Each number is 500 + 50 x the weight over its row's rms, rounded and kept within 0 to 999. Layers, rows and columns count from 0. Numbers have three digits each. The size before them is the row's rms in percent of the matrix's.

# layer 8 MLP up, 448x160, rms 0.135, rows 413-447, columns 0-79
105:484479429485544465484409559390494469591498566481574502515563529530465488541562618482499476488460546484396549570611452439559558502437515469506477478545472514529485521471527541406443485485608493467552550563571434574502457512561514478508456469
096:526557567561437551569471427483438471489517434595484536576613484565472502532513513493493507402502472514542516414448481512472557535547498495517464533509560504509439521478557495548593486483532572471547529491476483537507518574584447535459506580
110:538538389554584498595540498489580550558654495432459512484516507520458633480564442533557524472559397527524580527538470498458552429529536475449530486473610498418453502544507518510370430539544468534524482562521556528474558485479499430515474495
105:428479460522479546498498487473484575513547505506510498548573482530488552465486531447539505503596518478391503552484464523534438463489497580609468503630502461553504509490473458433478518558553494448519618480514509530505566491479539460494488544
100:518518501477528442572541459568465479547459513491521442504474468521495538425446520626506529549603524425449540495517587555459465480437565542432531499549547498519527513444525481513491426509504569424435547465505443506406468435530528596482488507
107:421579474481529497415616506467559501488480555557474456614553492468509519449539553532511522629524522525526493465549554531598469507489394489517500538597392497434623553404466473433489609520503515512413486530408471459471434496521581559462566547
101:471343422546566506528536512446558636497557527571471543568455469511517476492675447378567508467527600493422450477583537476460515538564597503486475566534527507446552484455496523528484531544572562521507515449496438497542533488496478514463568474
105:496477543577492509492482490621526539475449492499600423538480557546497508486478490521497515519536547385474481537416532606617464508454485452508486511444537505440441564517450524447521519400520505496481528478535458491504506496438419546581505441
098:465459530544476460506485407541554598460554554467427467531496552501512544479502534519519546517461522477554416499487531471483523564490436441442533569430516453525522440463473517433398434503553490481454464539440506463407543519534588621403540493
099:519515524552433508574525487478521488494464540511519571414482551532436471554448568474614556502512560528488552532326445516468532459444506606528533475575518477469453399516518433571420586563461489484481495539505473494434428542482444480455561487
101:532416505513498549493523439474499473430489538492525464556531553487545520525538523476490465518631528518525419471497533531588464557506470400443483503467410470521454503511472478415466548481526507423546517467491551494459502527435566477487499442
104:463492514461498510597415556501540403411605517542481534456464549530536437544498522610540426560525519531505489511457540492556494476473552508473559565520579473464487488495483497592495558451517584481483511491508450565571490507551518487549488485
095:448516463563478509575555515481546469517537442573535472492437458550466439477506448412461477508465473569536486457422458542561519417456490484456613509568460438536485520579522558427537460527521540414496552463484535505484489513528532542514626491
104:530471478527498435530506520465537507571595470586486493494531478536483540559466515584470563442453514486537515505454417450470526508577540514464492493478417453434538556551528503562484490519463494521630587453469479428417504400448444417494470476
105:456507549478431404399502530553503537542492565511600481422540465448478513475513546544414498545486510579475554586504483470571477547433519622537398499533552487559488519420447529533565507538497424497566437504536411460572558451547559525450446454
091:521458494474452524496526430500495504508545604568583569598563536474378559513479581566576497513482641489405471457482510472478494490501469453600542536550552547480547518513479539553449550576517467581571521510474440502456588473432468535460631547
103:504497451483391494513451486487429451453534474469462485492442549484561482532607484447496438525504484470509470486469455529482530567485404461477478546416419426577463449493498461510526425516493518526511393477497408491505505485631479529479518538
095:541472541546625490474503538527499490517509500436336526456481486511382407483488494499584544571524539522445564482449609518465492469529446464567437517508473440501445531487549602537445561547471491493458563477540521544436481444518523529537388483
098:509554418509502573528660504583455568480505497532495429485541551486433477532480560449531578512563492534500633433516493467428452456500537458406536456585488544407423449532455509428471452590464490533421439533535493449472479431531487455531467499
090:424477498555532512464554487536475337515446533430572542583512517604641454406499532563541495482558469484479546456483556450584526529418439543502423497553489464464553448435513453454471476452550508522644482493523427528558624575531410513470479484
104:439546442569548489439439540486499558454488520457442480444577411478509474486415488607498496489606499506592520534433473504509588571541562485531479582454458429486501454549527599496453474558505524542564498553506482564532590492472466495399408485
107:459448400533485504445454444415564547529461484579449526484466424444528561518376546491511504550510484570598515561475462440536522458394478545550505501438486498474501521497561462452471527459557460525515504495546624508474524487528573536476498445
093:502594497496561579452437410491484451534495527481561572531529507442460595427420440515498535452540541593469538464511523508488550507445540550579570518437571477466466536451511505519449501568477532493402495551480554488514514534460509614442515513
099:424509524519464557515450548533545432496595481412447470515568497479520537465592420464444481446466480550476543565439503454574469485579530509510514511464501502529573559552445464560518459546557571471492493501534505584514481659546503656479443531
097:484495487441488410436621548554536444505551443469472500475408507445497489502533506428565434485518420501545508464468530489536577422494476556488455473454480531506568447519501509561497490474564581498471484523493473478626451535456554583406528591
101:547571513555483517494521475535537518480488408489531540534536523520503455542499545625564443471507617528429435495501567547517652539535556504524462485572500475497547565462441481619509458536449523554483510471483459575486509608464424586575416478
097:511437429542499566513551555513537430552513491517438396518510580487459438512432500471531471419479531517491463547576413475484444547511531499558517457490471543480498494570458510502412428568476560573424497505553534455542504350583581467482504436
097:469508509521495573561538435502552487549462481526476549461446586451486502542479552491490492486526549533480524501586439466474398477546541597588485548487445539559506469458490661528565514500548459580499509487435475435560523382478484513545560497
086:435340511461542578460585539465539436411504461436512519505502467497524492524463505491505534501526484494442539451541511437466510381474493512470407508552523470478515509549498440466538517479398547525522535486521424454439548463561461525525495455
100:566462410545623468437408458464417483498496487548465545463521420347623523613476453503462562473483415584483500459569477504506431469525517487522483514503496417559479497549510496389463519440421471558476378551524575522492530473580504452501521385
092:592477522594565463495449423491376467373509505495574462591518543511462463455564372527513424511491483499446471580457464432452461479518487525490469520524545526555544443566451496549488517496446506525455405470571560543444439495582539516473456445
100:544445494454522504522484476537485551551546435451514555431537579512501548391507447514435568510508508487487611454472455511532498527442519530588438507541480540435449520547479477469573463496404448424569497493408552536546488440445521504482427449
102:514398527548493540453467488465450463557589514526535590563479527580544449485478454504585502449462419567497530498428598431437464445554501422552478396512443488487556528497540450500414497571415496528466463510447492476443453548555464462539608497
104:470519423447554526525455511551407564446411394464538481484496501427500543595444522465455543424472555464477528448446461501488490463490456455587588544579599529485458536425445514467450529409493454543524403500477499487447457398431506630479454512
098:476530542585508471506435578455503528515533419472518477518500561536536540444465495515582536524535547483527461552521521464539497617503456467427453567507565489528500449488541507464487534563550472583475487477544448562470467472532430430485475573
# layer 8 MLP down (transposed), 448x160, rms 0.0881, rows 413-447, columns 0-79
100:485506509606428460502482395532376532527503495443436530434507541507461618442444562510449461506570508461398467466464404487433506429599463481500630414549454440568429466463440407503580488518486513530452461498497520479511565495510534480505500521
101:549576510523454449539452401531481415455506488605474452550435494489409481526485525394542599553515453490420514508539542552465522508537476538475485510607569525437542527501483464481488506497378421443546591574428541477493516383456506502478388515
108:569426458510444531624511478520533469542498502505472503427505529389509484479476528534435501460550504486486411502583439475470505465429485569527473551576484472556447479446405455455486585531502515571569426543461442473511412516422479485500458430
107:540584517528490454535520493616497484518584500506468581527460457386488363459446524478540424495561562453533524583533392495500455506507538465398504453507584437548473391503482535486488485463562550527591522510523449429475553579494460567471470432
104:514511505473507505486624487484449491460435531518556522584523515483498609472575522479527540579559437513558507535544401547534490489542543516563532517519475441490494532440587509543505474520444551421502516426466525529563496421528554443482491456
109:644445545461541524562513496611516482570491474555473530463505552498467472560539525544469491527449542437436523508502581421517511505499581496491463526650468533552548472583364494509539484506438510469511541553481543545517434480512488497437492484
100:456585521475404536491521501598515533527501470516524576488584555586502430488584470454448483510567523559552594438486501550398533578478560497556438443614416576548581489503451509500521488503549547407443440599435521552529498440553425469513464414
103:600466631538547455505552548524523684479423543488510415429535477520525519487498468374465475500585534443487505531565503524562511415551541581487464511441440470505479447537441379568506489548498540487552532524446496499552458505473446447516491521
100:557556527535497575527472391427546581472481488516501471530539430515527580537507550485449523533466433429519565476449486477486546511413460468565494579525410572430493578486516561416471545454529485479590542488433425535456498487465460480617467530
097:518570501478523448432501569481508541454588535472492407661489555502570497468527555557536515460552431517415542477554553480468415564435609536540464483544486452571542514506493548502501481396500488601502505485469575470472499559440515447424487557
096:529521485574471517458467447529528483531563534430486454417462479477428401532521368528467434510454511526583434438465534574547496419473445466504564486563388482502490491513430520402429543567379459521404467536496458482498476557466534556518558481
105:405560442563514401451522501549474447516622458530471398573450491468553516531449591455469488474447427432525457552423520559504433497565582475540418521541504582436487463394516448536474485407532458472480453492459484606550588473481496511462512525
094:487511495421557534522580482456571479606447582474441515509415467539453565516511530491603546487533513447469506539512571510537514454581587527508529415350488598487458483437473539391545524476582495523612416493446490445451462529450523487522489472
100:421540581468557508440530495470507563478520441446526507571475541567467499515487534514490447525518480519408454556544534388405593451440506526474437474516522601535626508501514512486438516460488453491416469488490499519447470546605513491526564469
098:518572534498466618493477547504554403500521501468509473460536494570556429531510503494342435515434563521419484405455518468582486519469544563581531537549564530454580495580480486475481459386447600453456508411410501550576516491509501540551511544
090:475468536427514529542527500607425533461535565550557574570470535429541537502598511479461492516491415487481637577601432440536481445502495509386472523486592506489508496431519424528527508576530561554495567475494540594470509434436499478497495467
100:549534581446512486563474431421623451557510491509479486449429495509448433486534547468507433421497496524551474495470369426397505513506525603494504458544454532384438493481507518563519467508429523482556524488443492537531567484403542452483565542
096:537512497517488536453482470585592463548493427422545450504493557504542599529541488523591518536582517545469456480468511563528478537532575468420458495554543414396476570596505542559449540456540544446563529530476463579600510446542444538572451440
101:459466463535513534597477471581497512437479558497580411463674534548427487482534443511616583493452420463530455471577446551567511511504419516445512558638517529558556559526498552468438464558486528524513543536490477425514556515516386487499537513
088:562516550327435558479572566464560456563510474522559373452433483427591584516454462564450486493446522429517402480572480531469532438521517500484580481576496490462492477508477525511461488520499452485530533514499463552430436522532564601479523485
104:464531455495540602474480494435598552574522472515520555530541524461487542503582516582488507501531414514547584619468542455460506482514418586435595483606596494484493483524543505410529529405423454470510477539531536537455595401496561524449455479
107:519531571493504450466450428487481438487517487554439491547444456425473558391503538570459433490436476524494471515552481639470487435617477481485557505513529475503414581535542482513509529535402531467431524547462595456530633456517502505537568563
095:484493428514509501404517509441507549470507530479479427468421480569475475546537563415463414502449490563523479415546514521489572583516467475579497490424475552477499490527379492506483487545523475452491445487506606526517450553467550455543492525
099:566506557395528488508452503478545472521451425551614447598429498575552425490388491543586503509487466462510407461571479368506537460439469495605518461543520548474525507492467479560482475515544449498487518494472478534527436614497532511455505491
097:506469526451530427345557502498521445551442512568443506443473463526575454504517559444456503519553512512442488572535465519466478519523466525498534527568531447555578534525577446511584584527440511461561460510595528466598439502504394480543474584
093:572480490463558518488531472440481435605531552506500560479520599555512444461555439516474441450505569478520520496531470494494413463454560560543514500445604479544525538545512531440529548478469479503438477389456463523528576523433498489483466489
094:561478485492467500423491461466523495504390517537469594501456493493510551480540497497529539548518495391585537534498449430418488448503430437533523479494457495499404473507418457617488405434546468496603502552560496514475608552448531565470357541
099:437548532387418509482486535603409507421501465537508514440486508570499407487532535452504520579444562456562534472468544579403463491481484381542527536456444517492557629564428534432508441603466536616521509453547488546513477524472535547481503484
088:500608507478554522501453472520482537534462490417484521494474557477493572421522491442463471485570515533511450499509491547450463540570493422400485501492536492489449518503547593536446539556461551507483478550543534523538540517506547478513474534
105:468542569547542513432499547637534540498425507495610483573459478462404446515515514553401533520541507432535476487456479545567598511524503519501450443533495577475500570393397522542526510556546491428465477525575514393437467415540459512493403507
102:529497490491478503511539470402508520519524518503421463474507504598426423487518492464555548456500485469568517491452452615498523531480514466533536456475473620484484501405462617456448471545457456495468499592544452512476555515371508456500453457
102:649501532583549445518553451474473463467488491494519518443538487447488631538545492426533600518453523584551536428472609483443460486584559554513445521395461587564490514540499551538461430500490522559436508593490542568506547488512525489447480513
103:451459427412461529529539484605462496438489438493474463490603614537480539440480577428529489641573484464456496519475550478582582481598503480422537544545508465410572503548508491428441460573520491506525573556524514548502495521510457492543453550
099:482514524541499535476585481565487466481553547538476555523506491428510508462439538499643565543415539442452484611501504530516562446537459551364523439605583497524513492459441429390486473398494432404547490622538449445550485513479512501518438654
100:459464471517475559483513479460570484509492522483529557520484518515482509403501507492480559506493514508563564561548508557609536496531580544492480434391569534515518476468488409465412484485486452505642511407497477466437413487501418535521423565
# layer 8 MLP gate, 448x160, rms 0.133, rows 414-447, columns 0-79
097:481498509552548491495549493453521481486512553450521498564475507446545521557555595513512566446520503510493559469543427510533476586502552504386525508432545527527617521596526487484469459505515560537483445461485569512562438542528533443458509564
104:429595470414515532415529466515470489464530456474535505510567477525501509509556505423564558470636534448618536453561532594546456492585549467513581578475461483502469442490479536394475489423586514539554525404502514566528452572470396540460531497
102:537498572428474560580460465418514458508351597529503501458481534486509477561501582446437523512439458532577465612562512477483505514471534478511540550455500500442480531484561511528455457450451540502580433547535476441475592510466391536587488467
102:498486488503546597522559535503452514517458563431479480434452449578399532491396479606508568495476574433357513438505460477586499520496487520500527528547502421521510367530592454532525543582462466488501488503542549530442576469543427488417505458
103:481495557465534422540521522416416435546543562485561477471451585489520418547397499525519510563592479641512438484488627543391492520476491488567450500533414569538404556496437545492491498504469503507483493454489464459512538468501526476531423477
100:629572562532421509414559463544498433448433498490513469498499425533426435517440496382439447549479477474498449482423546417460483490453449539482570466573442497470478520576450467484524480478533458504478553430517573555506480489476575455445473491
102:530483535638566479437471456521437444462528454518523513545448542476587481530529453622594520467512519546486456603577481487515500515530424534553531499527442498455494493540519548516486515453497504529414462537530441419436540536558377569515462513
097:450490568527484526539542490486459453523505521431489486405502558578454467475398547457547361549430460556506440541404546478485504515374578475477552476511422454570553494490521505504420429472555445544413526486480589539427440544560463462460473486
094:429504479501498586531534495538462429493475476497400568434589456465495525462416457554504524536499520432437516534462491522596477437455465443424501504449554506597482420572418579424541531507545442498460526459458486473543401447523431453515561448
094:545544534531458538480512450551510523478461578514516371470575460484479509428540405548538521478451504476486581494420399454491494481415526534470618531540476444442439517502480531447512519475585495529447528428456586584517460545453490524356431495
106:488543499487501601458447459566493479450432507619611530606460533555519362516466527382484460472504546482484459542481409480484473516549445552490405525524473505510394503608464578483601545556498514506558534497478617572497467514494544501445517454
097:507408464439590448523521536470586468567457509507524511488467503590407444419438448445525442500486528515555574440542565518436518444556493486470518539457466506527402548597467526453557463576521454538579503508574554509498505500466469511548428417
104:538544481465484465497452462544526511429461493591480485583475511474597460539366428500495517537516514585480472512399487443538482444508527458404473547563432456456488498533434472544540578458544536554472528502575541490574595568517501551476517539
103:476494463451442550540434497597554512547496508565487616443545539490494527458469455513477433498487471494562447340410473506511590441465515447584590397576562512597510580498453508462507497483442503408490554439484580466444501471517557458517505503
096:467499507527491451506506497535568441463436477507485431484483509559513403482510471428516536515585496582547456611489508444595463496501526507396502441578427419459423520497544495371468440417458490381458498530514513502477530541501435499522486450
104:519470506437596540476560486504511427384500565503486514493449484638507475551613484534381573461554442462571490473462500488513478539502418501530514436564464602579527533545546555477496521544512482362440478376483509389441453511472459528485482525
097:469599401599612553520506447476539509468505561467554556598583407589543445461531538482507552479514513474454475470483427550485456524518513504460526450460536459526445549495483566534461521502640431408506504490536580405430512522456491557510462546
099:514547657522589503575490488465530464525490529527509515624394367483477546525532579525499540612511447481554515491508552491425494519485484464501484515478591518542501453557506454572484568504417436482501520519507468454464543533457430556464477464
096:532633557390534576490526480498601479521496530461439496431505472514522544369532505458523586500430423515494457558588483483492494521486560413535460508642518516492519417514505507555456517539492413484531504533452455555443548591544514515489557542
105:441456506476465583452552411478522535515383511464525511536500523534539552558420511396537576517547408456498590602537499499503370474492567568498599495479542566519500412502393509492508474520560603504460508549586534515522539522401389467526516552
107:531485512540432463548438492480470442428449487456530482560518488521545550486440527550589574519507501532477601529541478503430451477535517392548542455513542599610386493525531542458488575577474508494555555509550553483523467495495530574543408438
095:534534466539466469484432513525389478562420488455510475468479386439437478426514460430465365571401559497554604542526414540570514527454459551523536525566469557493414574480505503508515533473430521505434505515503403491520495527553473500567570407
104:507557429531571516546451509493521521545483426469481494458481488582469446561479487598548516594527570593485502477518497440478388445382534467461503566593589526556467562505431482461518390514455525495475496507500474464418569420529495427470553590
098:526543501439587462472590540531472524449446509458565516535459478493528449432465490475478537515453447445563496494567515549559503491562583508515467530581511452488416557513513561444521374522422491561464575505571506436472500494408528537518498508
096:473518419518559439473556478390505472470446478505472456566507461571496513463541445440437463506496293506441477522465388490509585463482528578513417514546509472400462488507434469464515573626479484453557562491500440467521436466530554390488545540
110:430497501560459540594474473438507442575443502566498420471543512448485489618451491497512522527456484464405491491531538503578571561495535583468522500606493502525517417491551598450483470409517553523460537590463547521500480563441573445560435470
097:542495517414514617552489494476543448501493501490465578419417473493573535518556526559464543444476518441549501487486576359302498523571547453537544560466420520558475431474531547520527526510504536464476533504446539575520475606551510517419457452
088:478386484581484409568425472471569436491479507436452493496528450505591443451534589527522477455484578540380529454483451455543438460470512427514576456520430586463482426510440540359544443484534469546502423446435500496493479495534416547504565481
097:500394467517519613522590566525431503472366460499531572471465456430549559518483479551566463501473509455543502517482523506465525507581495411474537560565536480570495525457386511450562512464583539529494583606522480528439524396524476508457443499
104:531455522481533495522483532453480487415502500355494492442549523493531569578485494478513576509541544437639470422510544535497495580484566497493559522540494573502442535495471450503449519522489561492540505553525400510545454527459471600524462507
095:506416469484541443562528602501532485512424357498442544499562561517463514492492528484508475485454461448493608480486513473564496466534478511454538530572422500569437491472531452458441470396575536557525458476538488472565426455439581522437446463
100:551484558539602564557418512526496538546482595483448559387465389545593512536450481445472518507440530517578449403489508529531455606484509478553459527450549460463461535438469433485553452483458499436395421480521425435526470453421488562381475485
103:456497590480552550370454551487481456651551522492508518504548438560462410515534539465468504486489523498468471515596496516506516577494540558501527444476349450564504495491482527505463448594476487473538555460543450546559639449490356407519527552
102:437432504571483514486496455533486530462476514468482565503474564563589510543484573465547552468492492481426460534560406488421495443463596503589488546493471480550604521590448426494524552515527563481490569621532574479528500571546434480502486621